Part of a small language model's weights.
Architecture: biases, tied embeddings, normalized queries and keys.
Each number is 500 + 25 x the weight over its row's rms, rounded and kept within 0 to 999. Layers, rows and columns count from 0. Numbers have three digits each. The size before them is the row's rms in percent of the matrix's.

# k: layer 4 attention key, 64x96, rms 0.0545, rows 40-63, columns 0-95
# q: layer 4 attention query, 64x96, rms 0.0539, rows 41-63, columns 0-95
# v: layer 4 attention value, 64x96, rms 0.0547, rows 32-63, columns 0-95
# o: layer 4 attention output (transposed), 64x96, rms 0.0674, rows 32-63, columns 0-95
# up: layer 4 MLP up, 384x96, rms 0.078, rows 0-13, columns 0-95
# down: layer 4 MLP down (transposed), 384x96, rms 0.0773, rows 0-12, columns 0-95
k40 081:507520500493522464479519503500465500479527470491497562504497501508478480535496547495449505501474472464499489463498515535487465492487509521457513482500539531465526507497481513532489495477504434525510514486497490539544500462522488515486493583464478497498518504503479530524515491516518465532
q41 091:511461471513514498455532500522529497509504535483488501519497496521514545474487514483486514505507478442472493489553520495466528459498505532464533477486534503523520517453542455445467525503532491488509508521520495532475498475502505491476454483499515546512442521502490506525529508493530483518
k41 081:505548437499517475489448491526461509503434493464506462494502473520482508483511501504457534541480495486489461459480506515499520539517466524475473519474493495521499492521501504501521487515492525461523510511510520495519462520541545545483511554488500505522485501514502514517502454485536505531
q42 105:551529472526472487535526503443511479542499450541537498492499484502514477515488535515471503502503537497538502481464507473469430493486466456492501504472506497518493465530500464503507507487506493511510499505524516507482498509513469526536507506548507505539464483475507518526449485510479493552
k42 065:506504494544483428500521498513510478519496535488510508525517525534482526457457529465506513515503526479474515514480547471484501453510482513492508496529490505511490470473524512451474530520550497498483522519516480475508509502527511463475518474419507515525529484494453505506482498516496546489
q43 075:506543541493486536493508478496550483525487472455441488502507512541495517524492513490474463539483429470489476524507500513503491549527498512491527485496458496515522499451480523506519500470523544476533501489488479489494475495507508492468486480493521515483490505519499504523568453485525490531
k43 069:474474483517512511485513476510526520504473480462464488473527525517498534535465540480476523506535513493508504540509486461544542471494476519503512467464479522542486520466504520441519466458478517474487505497526522500493494524485472502503472532470548497505465511507537545494492536467511473484
q44 096:508486472498498502505449488479524490536488507532546487501504515494467477505486540475488486500502558529494504476527443526511462473473508482479499491527520485494490479555474463496552481510472495538490514445522553468497551491517482481500512505507509465517500505517518514546478480534474521480
k44 076:452497437548524506488475481531489489518482522507477478459538477503519482487498497520480501472529528507538530475522474538549513489533504494513464490487538526509497501510518514469491483491464550445467515528482507481476475500492514487476491493517498505467515546535540524468503494484538465487
q45 069:487502512509508514476509474493460520492471477517512502499485468490487559511501469499548532529571460523511472495483491534503471480488467497532450490493506516483508521540472494473496483487486476499517548473493523488496513520576492505511528511502473514473529493503501451492492557463512511469
k45 069:549510467514508472523444528512476514519477528518478483510527518456503491471552519480493488516467521523499495477510494556491479518526465524499456473541503501524529511495499487549473486486501489496494518494518508453515490534489528500521470516515489517486473515505427506494483493436504508539
q46 111:551548467535525479476497463495490476464479523515544495522493473489497518428499498518495523535509486472501510489484547501500519513508525524489507513506514496505522454521513460518471588489536478466527506492496516509487484499515494469469499520510478526489486476486437496486491508469524519505
k46 103:558510512527510484509498504459489454523458529497523490549492512520473473455504495477479486552503556447503511495538478510510533520501506516499495495512564464510528482469505500473498523519502496499519485473509464516482514475545478449509480476511469487504514520498521474494505486477541507454
q47 085:448523519519471499495543532500487495482520474527500516448506462500476485509514497489564490465489464507524529513477483478481508462533487485496494530507465550491489528447461493509507496515520458487437501516487525501520531495480523530464477516484494529511510523505516503529498533543461519511
k47 079:467490446509490496455499496557442525516518512477495515493519472522499540505520533538511515469495469519495529478452514488492519474522484489507479507498496499496505502558487434483475485507558474443505510517479514500491505519519488544516487539491496532475487509522510456509491510495484491547
q48 077:514546448551481505536541530489494523539446481482497523474555475484473504502477503519471493546494478497540479497510494524482464497522502463483526496504481518513456508512541494485520518487476511487478522469528519500483479533493500487503480469503512500522498490487544547520465517467492463454
k48 068:518518526554507504490521512494500496510514474467476471526500452476508507505523507491493506529528484510480513508462462484497480510488481516522517461448501513537520465460483492487523487470517536550537506515499505473511483457492467529524437510507545526513471531507504539532497504428520499512
q49 087:539501472516544484529472497497508518524461502502555493467478490468481475483467519497427523460539526456514524446509490530482511491483511490524487496497487512517526485518523514488516520511518496524524533475553501478505499504519490466487481503551485473485555482503517494520442476492513496491
k49 063:470515480524507485528510511494539498474483495497460513498477483483502517474475516485512458538495553479485534493511531521495514553515490484524482470482528466525492512481481544530533496482445538495480485480525514514541521463503456481523527449481501516507536491511527533454474487500481479454
q50 102:548483492543529483501479501469523480540454480541555503533466500495501453486526500500477478510529541502532506509532488520487472522476504496524448513525530516500470497469479471498529478473502488490499523500512514477494530517464462497543478471531485497530519486477486543526476445481504504482
k50 075:487512513486510443491463494516496508467496528462536487440475534487463500521509502534451502536448501508506491462507489524526503529467506491542503519505496460511491512490472494538469483502510552504479460461522529534481486521514474501517484539484522526486498463519539492518478498531501528534
q51 102:538505485519500514516518510472490468547491476487534474492535452510482490492479545473536508513543508495527511505496466486547452484455479495481507488506504542488504492516535481475544469465508445501483533452542545494508508491525503503544465478497515506513493522486461506529488497465504472506
k51 089:519491466483503489504515473485492502492457504514509513514519492418504559545503493468489507517492499476507477521497515473506525521481475495455532511542506525505509515520493510486517534519505439489524507489538527454485450528472534495517522543547474486513494458488495521466457478506521489492
q52 103:519540525507506479502513515488531485473490530459521502492488521484486446449468490489492511532481573444495473461547505501482536497531530501506510510480508440502496529474507525498513537493462523525494478485523478486510492513511482501471543548513482495513523511481509483462513467538506488478
k52 101:437548498478497473519457521544495517498485488452466511468485497496531504535526458507499491482488498521512477447495494528491507474529484504506511486489493490514468544474514493539514459505445546502489494507491515490507486542463467547517534504527510494501515486512545526458508529516518495532
q53 105:549497454487474523520491508499502490515461504485555473510477452421473496504526519458492528480483526484503480520512490519545490495476473505510488508480537482507484485527532455480534477514528491497541502503528537473501501527542504489534485527501481495535533483515526454521488465481493491504
k53 071:571515514520532476445447506506528516497466502507551473509488496492477471429513508529462499521519528466502507493514492485493538516518515545526488503500499475509509540500521494528538463475512495528506501476487489481488489452491508487476537503493476501488513494507542473524448465491489473504
q54 088:498501488528545495438511523532503487516517503503504506475530511533504487484531493526444466514466502521514490457489493480535480484506569478444503446496466541512501497518494516509489514444503463481542548502491498513494509491483530495463497538493513526489475500543496519529493473493489493520
k54 070:491478443527457492486479488493507502501521541497514482498500485514435541448481471521501481490519543515513497509493523512502484525527503504481472527519503485523485473500545483474493505491513511535464514502514511540459477548485522508468491512488483523483441490480535580489501542497508492481
q55 107:531546516523498466510499482488539454495502529530514477485494501530498486469506481504462476490481550455543518501503496496471506527545519467528503495478518500484481540476490498499509541496480532519453478496509520509499491451474460479518522485508481540508565515499534517451454475510483487499
k55 081:483523543454451493542521516502510523522515491550496487503520528532477491526498527509506466516471530488516504509504502497540489492485501457505523490449479433465486501476511542507495505494474510524471522526517429532501512419506463506504512488499491501482507495507503500505530496511459523491
q56 090:505508505534494496483480453460520487490495527540497508534543524528481495463494482517474506484481513496543526507455509509488467492494502473501507524570539436461488523540490511470502507512479486480506493513486511501468514482490496474509540524508517543497521519506482529475499443536436496510
k56 065:471517537508525504511530464502535486494492492489485498508463504505514539490478471482461552544484538494419494465536522493488498509527478515498487500473484456482494512490520497514516512516495511546531515533506515474508497524513484468467533573476494495495490466480486508500451518537508501461
q57 088:486465508508512520507466497454522463528489508512530507462498516515473490522451507451509475541517489535495492524473451487492510482492471473504476483526505528510488472515503454520540451521513485504507545494538546501516544500457460490513539511516513501533472544510516454520492508497471496502
k57 077:512517538503483541518523456486503484480533519553544509517495508490497467463472525511515506467534525515520524533467512501501465502470515481526456504515510505455519488476493509509480543495530463466482496492517496499504528466504446499477512444540497490468483524482524509466502513534479549471
q58 097:515508465500547484501501511478494497476475533484489500510510482466512501492506498500489490516495470512476480491505547528466566551506524538463506496498504472521519488526508500510518536523497545472552471479449508480495461512527565518473518530451464488508510480463529475471486470484514478503
k58 082:551494457484531500505517487497521494514448485494486513493485492464500478497466479478463489517489538486541466475521508488525522535503528508507507473518502533532500544482506515500517501477472556501533468484560539475522430480488528469503526521491522499513511491476515527489494466476515471455
q59 105:472528548497481494550500524477540512512542461490470515474478548530511479528482476527494488522497524530527487488480493509494453477500495475502535464451469478491474519468516487505481461490462557554518503521516474528521500469499454511522524499489508476513496476482495507493539543512487495487
k59 088:486501520506486524508539502477488497513544440520459544487531510548481471526524503487547504522479483542492519517456500483499459461489477492503492475484461543510473462480487499520481491510477500521464519490518469551506523480516491527508495493450513488513472523515492473513533561517479494487
q60 091:490524493455510509519525468501490469512499538481540478477530478488474509540503518482493479486486513509462449507514479495549463489490442543498486489520503507483492503497547509513556519529474475534504472496503523490475479527539483473536482505461505435520509532523524481507533511495524482472
k60 079:509499488499512501495514525544492517489447469454465502502466449487501525550535481475510496499488476494497473504491516531526553486505529511485497477512513517497542498525515487491531433523490550476544476518502489531527487532503535498463529517501480500497456479461515479473478506449518511488
q61 081:485459452508514488466504516522501494518482507507533489493427508484500476548519527510493512487502502518484476486538486496504492534500525547510465522488510481490501463499473468497503517489539536513519568495483456500502555557472495499490521506474496516518491449480521470495505497481458545520
k61 082:489475536517482549533523492463500457460536502545531485516497542471506480484514507471505467458484559461500540501502482465497515530505507472535503484491488485477539480472504523487521508499520452481508517530539508519492504468499473508472472500489517507536458520480512524489521471510470550498
q62 076:535522487506480463523487504474514488531505480520519493532501485475486501478482483484479521518526544482510492470451477480552483499496493439538538465502512478497476514485558482507463497502515517497516510535544504526523491485491454457535504482535522489521513471551515493501451532517466513479
k62 067:481507503491521479509501513454496472563519505502460496467510510562518482553534495518504465558486518506480482495559472505520486490515528470450509465512541460512524490543516498459486503478471516494487496504486491510535454470510497500469490515502505514477506501522473524505532463511488470525
q63 086:518550486546510441497482503500501513504488502518496526486467442495489490464554469513501507508531500501516511456509541518493515503486536469479518498492467502496458524497552512550490521513507487515535483495527494475501466489482518497459513528500502492475512504480485511510443466555504447532
k63 067:523482548527510489531534485466498473548488562513516517489536533481481487500539489520494485509486520506472511496507477491483479524512489488489527427453470483456528520511446501468515498513468466503468497498542530532510493504482505482499540505523476521509490474502517485468491510524466542470
v32 093:525526513538474506436495494487468518518495482521509479511509501502493523493512502454472531511464538520529505480495509526450475491521461491510531512516491462497524545440500469479447532454477484507509465525490537534526498478507516516486471497512498560526501544523521476500487471507486514501
o32 090:470502518480519524541510494488501423527500470502492510484530493522490520467500512531508525503495515505501490440521432475529493516540509507431535439483521495495464487505489501496492483518503534558499499519522532517482499487510488473497491531468514504477529515522508522505510514477448515474
v33 089:502536454492470453564458554504483472504478477533549521486505488510510516543511501507517457480512465497503505554473483499489492525482503465500494475527530521496541514515494489506469529495435492522498461506531511510477477524457530469499500526501477476503501499512500490510543491523483473509
o33 093:528493490523514510484527493472472522495535518553497498486483471440453461514507489487506497528496530491472485483499502524504508521480518551478503482464471502499510529526521485535543449498521496493502499488481523517530509441523501514479512480487494521579513528477511486448477451496485515519
v34 101:475520511473528515490526583533498451483511499507462519512515446501478507474526462464528512463509504524510497496489470486509480441515523485516495494491511540514465548528501465517546532485486476525500484492458508494494488472492489517477515490511513487521490513523538517533471504485487533452
o34 097:497515515500508488490439497503519521476467533446522530525501470481469543511463531518507464525505460505498508525497511550528524485476495507511517506524520511536505517455483492513523491555519494507482508518480530471496519457476467494500502454480518466450535512533522493476482529488508472452
v35 107:531501507520518505524525506467555490488478495479500517472499522557476478492497478484486476496484471495496505490481528510462546483545517525463526490482529478491465533484490489447497485553494494513484539515500515505507543479518479481463503478514466549542475490546529519463454492497488485533
o35 108:511507504482518495433540518540527534499484489478478465468563507526492496507479548497491456478488495487516504462521517492510440459515544501474537504504505506523497487468550538464532511487477505494516532508465480507481514491501493473466497518492514528493502504492475552533516486471516480476
v36 101:528487478474452460499514490508520464472526521485478512470506482511535490500502489498502489421519484501492518481503477469489516461534476578518521508500538520509533516502480478494512515508504472497480502488481477465488512474499525526514495489525492535567532508503451478532550518473511523509
o36 099:504545493499479502517500503530514573505517552494493507489521548494494502494487474500482469531495467513490460529453540496521538465511510454481528487478481487503506531457525480492496474471502555472511528517507507522471477505480480502478522481485520494460440474513549519483484482506501511530
v37 093:493518508472491491485500510481555483520493489516499519473509489508478493478505524476472545503544515488429495506514514554494500485515525552519514481522503498468475541482509519493498476533533479493535531493531458518474518498465475429449505502534490509495516467487504493480485533521532473461
o37 093:500503488509505513477521528543474546466483455505509504469541541519521508467465503480506500458556475478543524529505507495459502454510462509496482512488500536513464485499513466465500512488523478462473518542468489500528528518520459532509483544504489539502510506527483491479460514472499528490
v38 097:474484490490516472508511534509521538491518498461463475492443503494513490498534457441501528523459514498489476525488437547527512524457515519542446530493500499490509461525502481533484492495530538494516557497491456510501517503472536471507514485503504508488499485500491523490487514524540519487
o38 094:505467528481491473493503506494467485488515496504510494514495522488492497514518485463494557475521492523493501500460531518480550501446536483502495545549541524511473477487482482484444465521550490475536470504491530496478535536490471521522502477514509507473472472458522495546469532481506540500
v39 103:493546518478479479522456504489490495509508523441504461471478487506507449478529516506485503548458544510514499484501519523542495514500558491476477477541493469506508469492502534547460483519491492538496529483436486548484508494502502498507559491537504502492519474475494493502500495511484499533
o39 099:535454479569488511484544492459473486524527483517498509522498526485488530506521471517503465480450495493525498534458534488486495527522463516486501528524486482512477469515501465480486528556513475488513501541492491453516512491475473495499494489466536510500490478500478563544514476488489520518
v40 093:493477516526534501463531484529474528503530498490516558497531476493504500519458521510500451465503476489482517486500497495522508467484472544481490521567501498517510503503512503461481509508521487517531535473444483469450480522483506493449513472455514485487489531492534502528488491535518552487
o40 088:509484527484453484483505495531531510480485521476448488497483506508497512498539487523447535465503478530514518520472496493456525455567524490543513516461495494522512529510495524510500486538495524491445508525535488483531489473467482483511539507512487471523521520507499477485452536506495498451
v41 109:529493510512487481460554481500468519500451479507503502471502509527508522498498508523515468532481488525517473528435512463529436488492562471487518500491499524538485537497495479500507479521503450495529501502509507515481497491509541537515449531443507521508483472504510531504488529505468475520
o41 102:516515530518527470531503482489495491523501515516491476505513488501493447466497523449483473493517547460519536500571500530502507517528486513510488500536517482488478505492481549513511512490467537506481483446515503498527513492502471465482509451520542502467518521490485531473480428498523509462
v42 103:489470487456490531509499519512490476498546516502494507536502509470488496566487508497497532485508503496441500497495525515507548521476522549496483458521457540442507477456481473502476469508491510560491501508486474525511523504492484514509506493491452471535512483508492483524492526482471559526
o42 102:494490468516488487491483505531463508460487518478548506496435548534525506476513506520456475517458499477545479464482523471476509493507542477497516529463494484509496473495476497521475511502533497521541514517485507532509532463466484514489518550528479537521494457519522503497482483485508488556
v43 099:524522510430524476480472503505528493525535456493568499500491521512465495491499483465492498511508537507503516458483468490513510519482450481509481454462532493515528495518494481500501487522570531477514476510515485541504490494490506484484501533527466510460492506515524526519498446503500551488
o43 098:526481493502508497507528506513496501495537457492505524500482463482473510511497589492498532539484501516468508522492501499449506516510504479473475516473546487551488424456484443487493478468484510503527504508503504507513524484543492548524496519479510485517506491471510481474514555480516494494
v44 108:519497510511531497495525510468486452498496495499545487524511449526516510502460538473504471506485523491483520506454499494467479526554465462503501529505496519461497476530490476485531518471529444467542462508509530520498537512544503547523473491505496506525491507478429493504494508486492500528
o44 101:457503526465484511532485533506533544503482449490472475502502533506505481545516486501496519534505508486524488514564505528486442543463487495521522497494486448487496495471467509515497477499473551555498482472475460500514520489502484517513472497493508505496534473496500534470542485506459527507
v45 099:520464466527504516494460521475514521512518444489511467501500461473507509530511558509504488482468510515461506489514531500491502538551464514497496510553477488494491522516453484503442495480485487500494494505467495502520496520524505531515488509459499484460516518536558463504556533477493515476
o45 097:518496529481508522501469522546502452502521481460528503519454562482496461484522480507522505465477546460502511480482470476516528523523511512507493479456456470533545495506527475503523493490520510558509520529519514468494496486515509465491513510489507484492515450473481497523508498515444497534
v46 093:466517522477475540506517523487525530520489461445502489515498514473523522509433489503520492495531475446473484541501453490523508474511502505532516487514482533511495520480529538513484535536472532481490506469471461507479475504482522530507532509471501491537494502506511508422523504529500497477
o46 092:502482445522498475503495499496536552490511556516532498549515497501472465461492489489464515457541512540482503488521516497454536438483544509488501492512496481479517510515503462482527523556505491506496486489507523477502492527499506467484497478525473487529501505510543499483454497502447531496
v47 113:476511511473497502484467521500491507514519470501473507507518489496505446520546499501510515514521519517520517523498513469525508545424549469507493509528482473543474477495492533508475427536511520480493525498527489515495486496467455462479491531533498490512497485515516514456498544509495517440
o47 106:541461474528468506485477496532474488475478507504555453493489483469504524456500502505508539504473492448469547521525498497525525512532475513522480540492520512497524495494490476470479528459538473443488514527536490489501544534533488483511485503512475514506506526498468486546478493465528507501
v48 096:457497493483499504503512508492515510481460516491509500482487502510502516466452509507461529487522468547478482534495448502495554487485540498488512504525537494473520507497507558539475483508496507499439482545527502478486520532476456493478487528509497489484497514518557433531476524511495528484
o48 095:488536487500490502452495540530478481511481520487504508466510455492452477514543505495559465486510477467500488506499508476494548450502493516534472526509511511508465507497487498475537518497505445503482515498477508489477497512504503506527546523516492564507492508481550463473483480539505477556
v49 099:465507516522450454510465485533498463478514493474481489531474521515519526496494514498498513519507512527464497535530492510499498530492567476502480470510522502480456552508488509488496476506448535502533483541488531472501513459477478496530537499530502485486497464536531518501534490505464494445
o49 096:475466487523532535461485513468479502508480494528505513541484496453479513461500546490529485480534464477552506490499518494509486507481529537467511495513477512500546479512472498500506499481555463483498567499547517504521503500471553507475444487492506500495495511521487471493482459519480498534
v50 099:510514507469469502498544524448534492477483468472525514501513480532520470500458544536496505541543479510466495477500506463522518531493523508481511510530471525528413451492515484512556498506489492535490489483491489532500475510508477475493533469530481528472492510516500502498527503463502488503
o50 100:504502486531486515515505500503519504481492504495483503497523526488516500482460483487482502482478476464537499519507537559403479490552465493507512537483508460488536519471525496473497523497508448510504471522482480461485494503515554522468504526490510525523510486496461516532522477561496488500
v51 098:481471463438497522534531495518501505498484507457528471510487494523484472504487554553496500509537479531500537503517489522521522486515495500506436499509497544461542512512482463490512480507489514518520516522515462552499458470506449459493517500500535479462522540490483481491469511499505501497
o51 095:522506500537498532491482567532500503481502494506512506496505487489535547519501512493507521446469473501484461498441511510464494500476484472502480501517526454519481507530495533499478531506530500513489468506464487481493554491489503539442555516486460497508530474519537468476492487503469513537
v52 093:508486513477510485515494507480513493549476533504499497524509534489530454544507520520472486497481497521501544496567496482515582506479493466524523494495518467507501523509488521537546476513500522479494482508517460476466483468493471448467489465441519519496529511486477511480462502507480502492
o52 092:541507460497465519507481469532500534488540545496461498529558468502503541521497554528494558464478475464482504511466470452490487489511487496483481489501487486489546525550464538486469491475523487519483495479466502508495502516544506521501471510491499506499457520513486491480496506499517500534
v53 087:561491563528504469517476477493510473495533470488503550471455503487493513487473498492523513507480471500525532499498530468512476467468500491519488485510490534513504475500485511498561488556492490504466466456490500524516473510478511443487508534513511522537502519496478481493532496550526466482
o53 084:459487486491529517494488481555482544486469503509455496504486530462515533486529437469486499492485477544453473481547503541487530480521488503484466492522529509512491498506503498511489460499481523468493521485489487504524487494552530483459492496507512478561502519507476504523542502484551524495
v54 093:530499502536490463459462477510500510445485568504517471526504496497478503500448508497553497515446518477479507478480530542466494494506514479503523524556455476507535529525494463493498495485472464495522544507523525480499487501521521532513515526487497502477501484517502526451475504505479519504
o54 090:486438514502497516497527526460489497491541441507524469505511529478506444506485501515525472481502518477502508503517474488514503495509571492482543499470489518516491513518476566516432492510490514518480495505529534494514521481480511490505487438517526470499492506545466530506515502503460487506
v55 090:490523447507463482465480505524477546534481489496497489479494498473514501509499507536476520522481513485549507500545491503460496497489512490473492475473489493528454532489510517481487476500481484554476495480495488532531493535525522438497529457484476514490542500480527521541517521526512566467
o55 091:556463491504551479512525479481461480500476501490489527523523489528490511503449481512507507502514486486499477448501494459515555513559466496496515479522504512467528523489469492510464506535499485506489516512554508490484502436533492504481550557505510504523500488494448470508479503518496493489
v56 101:491477508515488440513436482480528468529529523522526523494507530524484542487489531508536503510511500481480520476513547499482493533485460488468503549516538429466551499488489480483489524473507499511503470518503454490484494528515509498505494535519502514527490464499455524521478460488497512501
o56 097:490491492487472598518524467493488499499508475485470489482496490496486449540498498528482485518488512491487486521496510464504503516496501528503495451455443521490509448489517498516490502472497523497532526490521472545528520505502507538492461499479528507557481500538528488491547532463511516486
v57 089:497460472470498538518494489492516517497511503469505505466526519451477519532504544509479535520453507482481498497480499526477479527438476497486490440482512485501470497510502484509530537451504501559536495520460536509520491475497481548487529492555514469495520513464497513513536510505506496526
o57 088:481521492510508498524477505487494499468489495503512531541460480512514498459507489514545467494503513535528471475483514502483481520501436542475549538477497460475508461502487491527481499540548533539545503530491480530541466500466482514535505479495485502527525472460458490506508513489468480502
v58 109:515493494451458559533526474484476489485520426499494509491538481481514528521505515498524496479483499496507500501473493484520478494472499521461506479460480524485515491534485489473490462506491538498521488502540457531499504500548534508527497511495495515571474466482521518473553515478484509534
o58 101:503514478526547476498477490483539489488454539506497481507496529478508453489498500512431515544496528476488470493520500543476510529500513531498474472480527444498510476490542491515476517477515571484554521516495498502504498528477444501477526540524496510506495475503509502467476473491513515490
v59 090:550513530484492501486502519504526482516486472490488448488460506535523483515530490511530549474500468541557513493537477478500528502440519469535510483463463503491467493507504494493502484499469551506505504533487538518463491504479445511496522487522485501552490476499495494494532518455471498516
o59 085:510500457495534492488461465484488511526513533485537488499495488498490525504491493501460513519517513483448445469491517518518462528533472471482521512530541498499509494476509539472529490487545461496521504486510476504520494545499542521507478496499536489452525515522454492488483476468508495575
v60 096:511458517506502529513477512471502539521474521507485488513508519514494467524535456488522472559523519488519520503524459537506441500507495514497537506434510533484492498533494495488460494498458530476474521499484494485509493503524460492461510530490489536533527486488537462469526476497491521446
o60 094:527517477515488487460535528495497467516481491447529481521527516496526478486455504502501548513535507517486442509510484509510518507482504506491513470517519513487554517568581486456466510497522483523506499458506507480502490464542500498512468499489480481455494486491491523507494527454500486502
v61 106:541492485511516494515531505504497490508508452483467521489498450510491484513567467510486471483522488518500538506484514466503459530487497506449500545524460477492474561492504487534486498478532495529515537506495503471507456511558536530548502475507474472462479500517490484510519512485467491510
o61 104:501503524487487492523451488474494484518509529501501501493475547509469530497471531501512512480471565461537543478478497515513538567501483459553568488480478468529509489499523499488538493487490531445491481531503484483487490492482509508488477462487486498499544499506491503519490483518509457489
v62 091:507508543516493518513484515443480499494521449483500497540470485504493479532498480494500509522473495477502520514498502479497464510486559468452508480466505521525504494454512510552460491500494508502505528496532513563493509499455491482522475504533524490439512520487479516536498460492513533557
o62 090:492476513477499484501540474502496451529506499542507477479478475456512526494518503474480498549479495517501501470478520536502514555530452505484510513522482472521552430524464503489461522493486483490521469494482544457524513500538513458516486514492484546526529495479501530526501493495516516483
v63 082:520456506478469515499483470500471528526488512528460542472519485522494507489531466485503522488451477451480535488494474498527528503491449486504492479530511558543495483501517506448500488487476493476546504517513470508482524522537495515510516518511453468540513511533508472516535512466526516467
o63 082:498526540498519484476497523503504475475513491445533468504497560459532521499439511536458496511518482535498481485497515469494494506532497518498445511459479512467495519486523479453473484518516541465506519463532470527531460484492473502514483517512527503525515540485521478510494526492517527520
up0 113:508488500486468494485546474503496464505491465473502493512502457525475515515491520493511484513432506505550517506503489483490541518535525512522491542512489505510458551515492466507508506531476497534459485530483533472512508485494519456512480500507550496471491470469442565499496527520492500464
down0 117:519499514530495510511497495511499512480479498520522515501498506513461487487499529476517484482528527456484526511516509470492459508517472504448559526575514503523500483485457513516506460507475506552518459463494480516469498530527459500492471509483459498461521537506537480518526487466470542478
up1 103:506483503500476531530443508497544480481480496529462497499524454500447501524495535547492496512504504491528507498489506493459498494523493452506521500506519526464485467505494510505479486470508509478479496490461501496501510488509548476528496527525529494486504491516543511497472489565517564420
down1 107:520502503496475523515510493465493525480529473507486502446511495460520503477509523522489514502495459474524506489506526556477469484520542522500476509504499520474503484479491532511494488561502465484443458503485520530487466515495536485535469544521528522475519508487553462490527492442510499465
up2 103:548525507437449519479489475494500496474512516478529485496537479484513494520464501491480492506527515460472538537505504506467525499482476529509483514489487530500504527518453462483518513505531503454471447481498500519517513574468471515512487530522482505501533518522497468477524533472508489534
down2 105:524514475484511496513484430482503481477475526548489503460499477532484519494484467515527529499522531494481502489483507490495455497488467538503534504480481543559486502475509494560495498457534507460482542496502500503513501464491491481492528498526458502530469474507487489506506520520564494546
up3 116:554479487490440505534487512488479474528464539537498459481512511507511512523492567508519491500511521493485488505477510539508497474534537498475511509469496481523507515477519497557487470525520506491477466506473479475482551553474501494520516483473477500496483514514485502506508509465447509440
down3 113:491493530556482502466490441504470490480475510518553473479481498545493515512488535497482488502503529486467483508463517454534507530497493489488559512495492496498508537540549519500483481498498486517510480499480527448481522499492516486535508498423501536503526523500473508558490502478490488499
up4 088:525512469501487548487462524477522483459505508481524491503523481507528501525474514525524505525508529519487516494493515481510498535505464542497545465491470486487497494506505495511418552518464514524479511518473487520497478516500497499491552531464534476499440459504491494473538484474474528535
down4 093:503489498481513430544522501506465505515529464504474500524512510486447503470542511482513496525529474480490491486487505488449502508483509482489465522521485538525522454497475543463562482520486451479534454464484489495525483513482530520500493492513478509531526503500523519542505519484540515496
up5 096:529528496462500526515455502481507484444484469513492476511518504510530477514491488535505533526496496523514490523481506505509572461462514492509489472433499554523461470529456507466472481477483495518478496463504523517497525520491488491525504500533469523521481520507488533478514538476544514505
down5 104:502505427523482525493463485466494465481515512518474526472496501497500496495513506481476556509514485522497521497486482513501486490478523484495492488520505555507485540565529483498486485472513483497527517535468548565510480466535481488529453460509508484490467528496510509526451511478517529491
up6 094:500518465509501482436483529487495502471503456475502510476515547506518490515458508500502514463473527495508515467459492519478500465468518485493463521510533546482448465542483491503522528514504522505520556444488538494498519501492495484544525545501509485520507501471496518470503548522529490495
down6 093:523550500497504507513460447530530522479478534491470449500457492516477552522519504486480520520498510487532517495481473423486497515524496484489484513498526489520495502532503491510491463510479514496461525486507515509495531475510556503492539494503511484514495530555496451479454523463485527499
up7 105:522479527432474516512486508541480496487484443546525485498499460467491538539527497517455484503526465491468457474504544501481520508507497487469543495505484492529485526500523477500471481525481485495484505502463458511510481526523514490541519522518532530466499518511530517523464519522485516461
down7 103:483494465536553476560502492494499477495490491440450506505515507490487439493544492481536513497514498490466473468495485504479507498525552475517447539501466525468505473469520512498520521502536490483493532496495521508512533510508489547494525479521471488500545481496510498478492523486548471511
up8 095:462548444491484508516537481508468489490485492502498510484501515517483540506487522497482478523518541519488481491469515524477544471523491539513510513479464517514502485526479484477502477485495530516491512519490551511528466500548481488479536540462464487496478506480502486497425519470491566477
down8 097:527497546505505512557512508470485501515493498490505494462524508476473475534482495512519489511465506470525529512557517414490490502473549452480501487530502511482468512459480491512485547514512512492520474478464474511489501518492495505503509460515537479464540480476540488506521524488540482500
up9 124:475485497480487468537477468545489475490498532504472540482526456520469496464491504471479476497467495480510550548509521538492507506463483519498470526464500532503514488520501505514523488507479485484538481446526500572481507519510487469490539518460493492502492496548461493496496524470511530538
down9 141:460539499462487462525555506501510471488464523479504520500533460510476493486464493473521491489469534497512503481478549502480486533468485525501514537466515500536477521512486483522536466485456476488491516450521494528507514487522516506469498484457505521523517504523456530512522510497534530556
up10 111:483460483468504498507499516487518506489498488542475557501505458467508553500471452538521523509459514522498528512535480519508492530554459484484540523527519497468483495512510494507492506483475493470529487489487479502507514523455520497525529528534501515453490480502535488494427506474471522480
down10 113:522549537471491494461449482469481494509468503491481481531507529506496455483511533503475468504508536523482487498496504468501489539497536525497518507475460484512483503414505516505532461525496537478500500501501480529537498509509487546489477508476483504511504537550524503477516533532518502450
up11 098:454537475509529530527458484515501497497527492496486504470478501514499518480549552447499511480475492554517510509537504490469481509477528537502476471474554503484479474506554484515514537495537486482490525540502511504516529494506515516470536508472509489488541478494462469490524501468455479498
down11 100:535483494474467461477509525474484483498516503505464450509501520472492463508456464550500508514526472491522512471499501472539532492485486462506536484465517538545521487521489534469515506506500499486503502442465499539476515484514510538528492487507450496543483502502497539509488494523536519552
up12 094:505482513507510495472506448516500524534496473511483505499501515485472528555487479483482499477537425486481508525525524512507478538477506509523509510520505490508525514524540521520499446476492497480518524454457484509491539518506513520474431506517514491485532516521456525479533447484487484469
down12 100:497496488470495516529499481476524476513507507478467517488554507500496503487508492568509474563489530460492508499468499515511490473505501497547552507524491492482503526485501496539467527528493501505506453508490497522478452474504459505517566493477537490465511447463492478518506484482503544470
up13 082:494496468507538460511519478491510490520483511504552529510503441479533498517507568531523530486472463465497479485502525500492513471518465484463556489479493499488519521553478470503516507495513417481497514484490497461492496501528501508503484504483513499506485531480470526543472539491475497489